{
  "n_layer": 10,
  "d_model": 160,
  "n_head": 5,
  "n_kv_head": 5,
  "head_dim": 32,
  "d_mlp": 640,
  "vocab_size": 1728,
  "activation": "gelu",
  "norm": "rmsnorm",
  "norm_place": "pre",
  "norm_eps": 1e-06,
  "positions": "learned",
  "qk_norm": false,
  "attn_scale": 0.177,
  "bias": "none",
  "tie_embeddings": true,
  "parallel_block": false,
  "init": "normal",
  "init_std_qkv": 0.0157,
  "init_std_o": 0.00351,
  "init_std_up": 0.0157,
  "init_std_down": 0.00351,
  "optimizer": "adamw",
  "lr": 0.00257,
  "beta1": 0.9,
  "beta2": 0.95,
  "weight_decay": 0.099,
  "lr_head": 0.00618,
  "grad_clip": 1.0,
  "warmup_steps": 217,
  "schedule": "wsd",
  "decay_fraction": 0.561,
  "decay_shape": "cos",
  "final_lr_fraction": 0.05,
  "batch_tokens": 16384,
  "seq_len": 512,
  "doc_mask": true,
  "train_tokens": 106700000,
  "steps": 6513,
  "dataset": "wikipedia_en"
}
Each number is 128 + 24 x the weight over its row's rms, rounded and kept within 0 to 255. Layers, rows and columns count from 0. Numbers have three digits each. The size before them is the row's rms in percent of the matrix's.

# layer 2 attention query, 160x160, rms 0.0884, rows 51-63, columns 80-159
109:115090134136090137118152108125085128112120093103159171104124128119106141141176119130136180144121138139100146139106118152095099109146117145126181111129096061124096113106131104159133148131117166114099098104095168143122123129114131135117182113
110:099104114110107129126100110166106096133118096100122198070080137116130128124166122121117155098165132131135159149083132139135143146141112151110134106133096115149109141109153145173119131097095138096109122091127151132130150121114137119135139107
093:118167116120124130142129127132138131132136164118135142099164153143154116120109106149140095102145135134085150155136140127136132145164108162145130141136120117128130108157087115132099143123100132105123102113136071099142164114159078129121146137
102:162162115142138124154165185135139122142169140111081101115083124129170132143123154166114101132133131126123146132159138115175186120119139119120099133144119154151119121158136119124108093124133089078112145151130114111104131132117105147142125137
108:130101115137118095155126127113107117141106133102114165111118146140083127169158098145123129134126142115092141147130152150152154127140076159118170143121122123131075095126128103137125123138097144085115102148094124163137135116115136126116161092
116:084143146128151165136188172095161126121130124135172115134098124122163137119144173096149129120125129144095123113123166126105138142135139130127114112160131090137137159134149125147136107094164125135139130099116144124157100149166122120123135137
087:132117105108085115075119142122117112141125081134138135138089112132093125133166137100126169119167117141150109118159137136109145133138101131139106137137147135140085121113179156131202114119111140158119092078117114143127156114123203102132127106
104:103184104130154111128104118151126127134078148092109126156131187130129134140127134141162135107106134108128132165104140177146131141129083113118110147092131158143139153085172145140122156106109109109152122127145146135109154110194170117123136149
114:165065131117089115105126097133083127124139117109169156089136137125072164158181091154095169137123120119090129164130107142083138122125152136153161115101137146143116116091138116119144113133117167174169104102092160136156122112127134139100168106
099:101143110146130143142103114170113128102142120112128119171095119098127139171142139122177142139100155127172108102104108160124110109121123077141136127115080091100144138107151145173138154115126115122106141139147160151115138174137173127136118170
114:140134146121153126124118170132171115143156130143121102151085124121127128121104133122098113114118134110145124102121125098142154150091159100101093120135139155144143126164146135122124086115139105149138184138162122122151108126124138138148088129
090:109139099112123156137114126138129107168098106115106150104076137118145133132146155120142105093141128127104138166117157151151141145171109151115123140136123107139077157114145144156141151126096142065122100113117130111130135125140144097167142117
105:105138127161124133151146131128108117127129130088154157146087149114101144178168144104164166126109155146126143134124142187112125128138111113119173145119119097117117116102163108152154137122121147104135120124090180156122126160147153106119169148
# layer 2 attention key, 160x160, rms 0.0846, rows 51-63, columns 80-159
118:097139103150083133132128111074091132118149129143140152137125128114127138128125150168111111104098140138115154120128129079105117123135103153101135146147099107126155112157114077142146218100134166141151112098145147119117124127133086108137128167
110:124146168126158132156119149150097128123150145154097077107135169137153116149091146126119121120099120141148163139131114154162152114148108124061135117143118157131134108128114093109156109122120133100151143151132227122109122155116100157154122145
088:117117191126117136146163106110147140129101104134171072142119148146106117081099144123160142137153199191138186116155124111150119183155152130121114155141156081140128126135134122106089092126104096145106150153152148140152166153112114115136140123
101:185123166098129122156130152159135123147135089137107116126140139140162096119133137088126093160157076151104130109148125131156152118109121141150124136106127144117098122134114117125126056129119090117110122161130117143120166145108117180110136106
098:126130103099080151157121131110125129086133115149110117137123179153124132127114163166112108140105143204137138141153143128158162124149073126109157148144158116137158101162108127148127170116121157144150156175133134120118142154113106166178139138
111:107134190119155107129102113153131116166128086121139169146118130125121161109126098057148139111151071105125144093102117112140127149172130098151117160127086137098106144113134066116150089106104116131159065105136134103110168134135145130105115144
088:137192124084149119126126109168149141130114109138082113124122169141132098140140123130111153128095099181156108169115097116148139133129108119057102101111148178145118119106134153116160160110126138134126134129187134094119133129112114150165121136
107:102129112123127153121081091122121122132102094108121154149107140126123143155110124090123152108108094160120148102138124169164139118120124097105118182127122171112131102090132113118122138129128134169202141126142098098124124115140119134105117169
132:118112095154094117117117115106110070130122152120127207158118121171120168129114127179127137117124117106132120105103134080084113140135083130120118139132105116147164130168124100166156183122116160158131113117148098118119121099149113088116134136
099:100119073147128144142102079109084156140155100111132155112148098093154149152139131097137137075121128117096135143113138158106132114109157138105145139124092162092141090115119141098145154100121154116151081094099125115109083116135099090117118152
123:161131178093189114117127175192142124145130146122106130116135120159146132141132097105127136136149106105141088157116128162148149119113154101158139092106119150126107145123135145137130029138113098112120123132109121132123116144121147136127121100
082:108156150135110150138102111127137136121094086154117094139124199119151116137130208107148091135091097197139166120133121122153143122171089112084123176147144151116144127137133106100153122129130135118145124151130179098106129162114117132134132142
112:092139119123082135141075066105099133100144078138104181147111127093132164134143140111105128094097086152118147119127140109128143140135125129103143162141104147113155115149118091109150178086123152149179104118128119095094112130130104114130125170
# layer 2 attention value, 160x160, rms 0.0883, rows 32-59, columns 80-159
080:125048136166111133147147128126134131131139150135150150134102177136112129119136141186119120111096115115113128120124113149134095163156086160122110107131125100202082133168131112155106148161125122142091151120132156174134104132152121154134132117
106:125092126133091149099086124115126140174129151133155122126140137110084129123119139158167109104171118168102134108125118136165165109125143176148126122140162152115083146161134140139101111110137121130134093095123141056085109116129104106152124139
099:110174099119131170111147141126184112125139134086119160114163083103133129107129131155137130135125151120074126144169111134124141134134171135126081151148140073111147164102168114126125142138104123125105105134113119127141138110152100080134122104
082:148112127125149140101165151111141128173087141140119126156155180153115129135090122110168140140151116124132147121130156128143139173060101116140084126096152139177137102115104150119171154126105169154135091105118117107110153145128133135131127158
097:171108132128094091046131133125134135147150105137133127160120121134118127086123121112152132122085166135157144124128162115105123125066145064107143116102147162130177094129096153161131122106150100111136112132160121120098100094112120072118143142
113:143142151129138152133119146115142135139119107134140121151144161102120131147122151135159107118139115130096129116150149143147168145080130150118110119143167166141153120151093164155140150114135134140153124095101133075090110122119117133155109134
085:177144158108152134129136152120092125109091110141146123143132120138162128169140124117112148156117109143091125135144141122141130127088088136162146103102145142165169144109088161138162097105118184159121143109134117084137158159124132122136127155
093:157184103123153121155161107126144133126136115109093116098104113103121124132132103123123120158077155120150128137159175133103133086102146098094142142167143181134185136113134117157145123170151131100140160137100112148112120088105112143169130115
095:086136124146126112159072103128111133112118136159140105109100138158107129129133144132133132117146139121170130140104157120136102105197117120125142150153112104064080106168133120089080163193104107128152151138135138134151105117116148166141114120
118:143127119131124137087130133115144121146117124072136137140148100117091130187116114142157130154125147125095143120143150127119109118099141131114133138158155156112136191139144117117164086101121106119134125145085148151121081108143131081139130113
090:114134090113131114130175127136170133148118138102113134129107145121112125079108132129137110152118114132133118125137100118107149137159154145089087122165166187133108112133147116186105127144157105098136124122116120153119126087133124137147142111
094:169104130137144105126164124152111136100102110133112108069104136145165127085135125105116120118125120110150126144089144120094154143089140127135136112087136116158168104116087148167110151130127186149165139109088137087104155133107116148107113144
080:174121131141094130123187147146118121128147112057108158106135116127150125139133099158127136112094135122067140149154112133088105120123151170138119124110131090220155199109118111132152092079151132112116107137107144128105125136153127097138134122
081:108129111069125141138127144115132118114118134113140110104117132124164127115131120099158142154174147125135105144072134085099118151146122121105147115142130143088125138144119129118098107092123155148137153103151098199168131127145164161123124127
086:129178129133141083182116113108118137122151106163125075132120148139153131110139134105103126110115143126154125155156177105138100117123146077114109145147129165128156116149120134098165156186176112117174167147139108130116122083095139133160112127
108:141142105126150137117145132143157128105140119059099159074150139149107130134126116173149116126116098094085127151158135127140141125098126126134077125152140162189151150097139129162149183136109148121141139132107092162107147101131115159146127121
087:107123130092142119154161160117136121101149137102122130149128141130170128174123125103176150131162107089112118128090118104117119174136090126106162106127104171153137131144112119112148120076139151144142132112131105202165134139150170172110124136
087:149152125141141125187168135129174128111159108100128140166129153122147129103124144140170110094087112107084114131143121128102109185166121144110128118148139146182127131159141116156177151152159069107131157155110135193136120103149135122139118123
079:126109131152107147100102124123123126151146144085143185140141130138080131192134129173116121113096117124103133109168088151137121087152122167137136123137107119155079137137153122112117107116097098113104121155136148128112090135149114108114131116
109:144131116114152148129160111145137130112122147069089145020132145141097123133139121156152129126162073091123127150108101151122131113151123137126128096111118149161112168073150113122139188132092174116123110113132099108108179120141117143131134138
094:116097131111137134119118139121100124102064115151150129114148161157172128098146123098129152171161165123130113140069141115094110164139121141170108132097115083093131130124091140123102104105125168171127123110146118152140130138139162153093118133
098:135165117105114132085103110127123123154110128126129135140169082135129129173132112116114145174151125152101132144154107098164141095137129133143106134136123135091124175077136125098157088086127130111115092131185107135145148139125104075129139127
103:156136135130102113175132131110123134146162124135145113161129166135123129143118130132126121112143090153161145146139130125154117177149105160106124115145142196210123136149137117098206125131173089109146153136134133150115145118122144085158140142
090:147180114121126124155097119109124136123157122154115149173112107085144119111123114130136138155087134136118113123171129111140089104148140070129121140160125100115143125131117152157110104153169108133115155129147113131169141114135107084146132129
098:149110097092135120108165125115160138142095151113108126063151114133126127110118130141130120172166141119112122164075159120108141143115135173109104129119146164122133149128121130141126149149132155108137109117114126136093092101104119137154138130
114:083101134129120091134084139139119126098151149164153106168119136145160129117131148115121134126136131123147101128094110090123097167161111093127122129106095077089096086161117125113095155136125134148129163128146114177168128133127160143099119136
080:143130127136124113128120130108130143147187111149130117154081127076119126123126148119164086110131072163142126076131114126164134137104142100086153085119126179140137106132116149155131101128170123133116147100136141080116113115109092079116128154
087:130096114123114091121189143126133142121160172094110145109114151138137125147122129141165144133144111099124138151063149106115126158129096139106178087114109150170097131154119114136119148081119142110134129118095122154127107146129156149111146142
# layer 2 attention output (transposed), 160x160, rms 0.0893, rows 32-58, columns 80-159
078:143110135124149155130123145097138107094134130144121091134132104134148100135105091099098128122151118080128128156137144106127162113079149138162152161141131080091165098119163137092146130098108142124125119108113136069148150122160123094120097156
104:105143106096164154124167150117145120115121111105119127102162116145126173105087129110082165129127096081115120146169132086109148131086108139162107142142139080187143117151129102082180130149134142136157097121125147132144121126147115154102109130
098:090105164137143129149167142127110108140142116129130077088117179150086097112071159112126150128154096119107127113153176160096140148132093158161143105116148107141075124117172135106142105131160145104119137102095128117140104138128089139112168137
085:092141123122120112127121136151110135142121126089117139130145095107130102127128167183142109138099129187133137153142146139132120123155147124110124122136081151173134176111125111135122113104157080153120108148124169159128127096063094151122114111
091:101139133109149145162104128112084090119100115110119167167113108147129124151100158159097097127116099130090135148114105154130139140160130128133099124130092102152119167114086131147122141144118124142094141117114134154115116129119119150150118136
110:107125084120116151130143126138139156130109125117112127107156101142091100122082146130112190142108129132146120137133115116126128101135143117132143132144106124191152140135108083086166094095123142172129098179150144174105136137131103151110121114
089:082140094117103120123112105129124161121101159120122146169120136139129143138133112160160118133093148139174129132098127109138129088137150097090138144145108156165138148103113110126119143129136084137149084182155105151091139108094127135130157129
090:102114168151119157097114126163094135134126109137160152140118138143091128111131153131149166120143142125097136118100103160153136140143119137135121101077145166114060144168094107124128132103127147174099180137127111114125127161101151157114141127
092:190115140149134107139163127150150141131157104155116114109177124089173124137161129098101139091160139146106113106134092138119117127088131128108134102099149126086161108133142116137131134089134144105112166086093103125127130134176138133133116113
114:091137163102100134130153149130098132159098098142104086107145162112115098113076137123149172125122120150110103161179144161163186124146107149166104113113148127171076156134140104119137119147123123111134112118099108103120128140111086148102127128
097:143135172155161152130098158145117106126142097124139136101124118121111208137113154100131156102145120080089150106140155139130114152128148129154116122091116105112097121180106115122122111120099161131085164110129148116145116153131120149128124106
108:112154130146153163132106095154123105143141152072120179162112096122115122133176146155128113124121118123147143098073096116120123139174120110088122150137097163128134157138071137138128141125152119157131154154182151171108140112081171139142109108
074:072129142091119174100094100089107113125107146128118117162090155131106142107135095127136126154121114092147133139118175119118177148168122136141131150133154154133083149148127153116125165174141139129136123143168128096128135099086122134078134155
084:164150121192137079154082087175132128138141153159092124126162133090149188146145159143151132114126121102158096098131122163133110135156154130142120129088113125106131138154123138161143134143142115097111147119140127129099122150123130124167159110
087:150128115135092128111126097142125165157133095135094146143145103092114124126176144151110141145134162170128126122082083167111110124132130133077172115101129185110141132135104099151117130091115145146105150147132117152102124141152146160111108124
100:076138153143100180123139141140095121165109117142152121131101140129108100118102138138132158131143143134114154112110145132139135132168137138133155138127141132129096150155088120087151119108151157155115130161137178122130125149080116104090141114
085:165168112189103086157079098160139143161104143159094112106136126092146221132140117151166118143107141124171104117126131145161099120173176093129124129106108164101138136143106136138113138135119127132107127139152137128107140137110116097153160088
084:144121109134104154152108113124138154109132113173098073100130115122112126135102124093121165153142131063126109117125136153113122113128135130151186143134137122090137095133150111079124089099093199122113145131127131101117135170179095133114135133
092:108102141090115158136175169077134130094110114154156081105125154147144111111091097101123128128151118135092148156174150089134155124092106142146139134163176091137120110116160127086150133152117143118158101102120122095164137125160117081094107146
098:090150123140113142139094139158120102160138146146185136163097125149160127123161118147127124137150122127138126101094134092133115148141114093143132149139154138112126105174107145125115142134190130169118145141115189131128117155085140096104133115
094:170164128141153090136096062152142127124164191104088143165142108083147188146181144158142110100132110146176119098099123137129128128150130121090146143126111135121161156124132126164115139165147072077146134125162140134099137092081151137161128130
099:084121126090097086110127139106125136135125118141142119112123179131140144123097138154172100137119137174133131132151154138124143140123113119134126103119141115153095133108176120147110153183136086092129088127095089130126110133115102129124169144
093:119147086101092119105083123095125155119111069166104129109119114122134129132134099148139152168088141106125097147132120135116129105099152114145158118146120137120140109140124098126107148118114156132124081171120121088099126135155104133098103147
088:096077140122110118120162103104124129098119116186128092127145151137133130125088115092114112126148144111113130145135137136084119132103130149154150102099125124086099126092178126135149151123109117088076132118111036106117106158192118134152193145
103:130149161160156135132090136194107106167153105111145174134135100121110192122147198140140155102126102132142132105111133144142144165147123101136113128107111164140100143182096099142138135132165142151106154111119169135135132133096127175115109110
115:197118120179133095172135111123147134128119136153080133127153107096169156140170114117111084107151127123152128108135132155124102124129159123105143135128101120085193130110147146155117116112120124099123131102132132133112138128146128103174136109
069:100141070111136144156126135108137113105072117089141161159102088189128128114106099122080121138089121095136114157093097110094099106102112130147126178148098109136139079122119129128154146127109140167113121152133122145117126143168148136166148145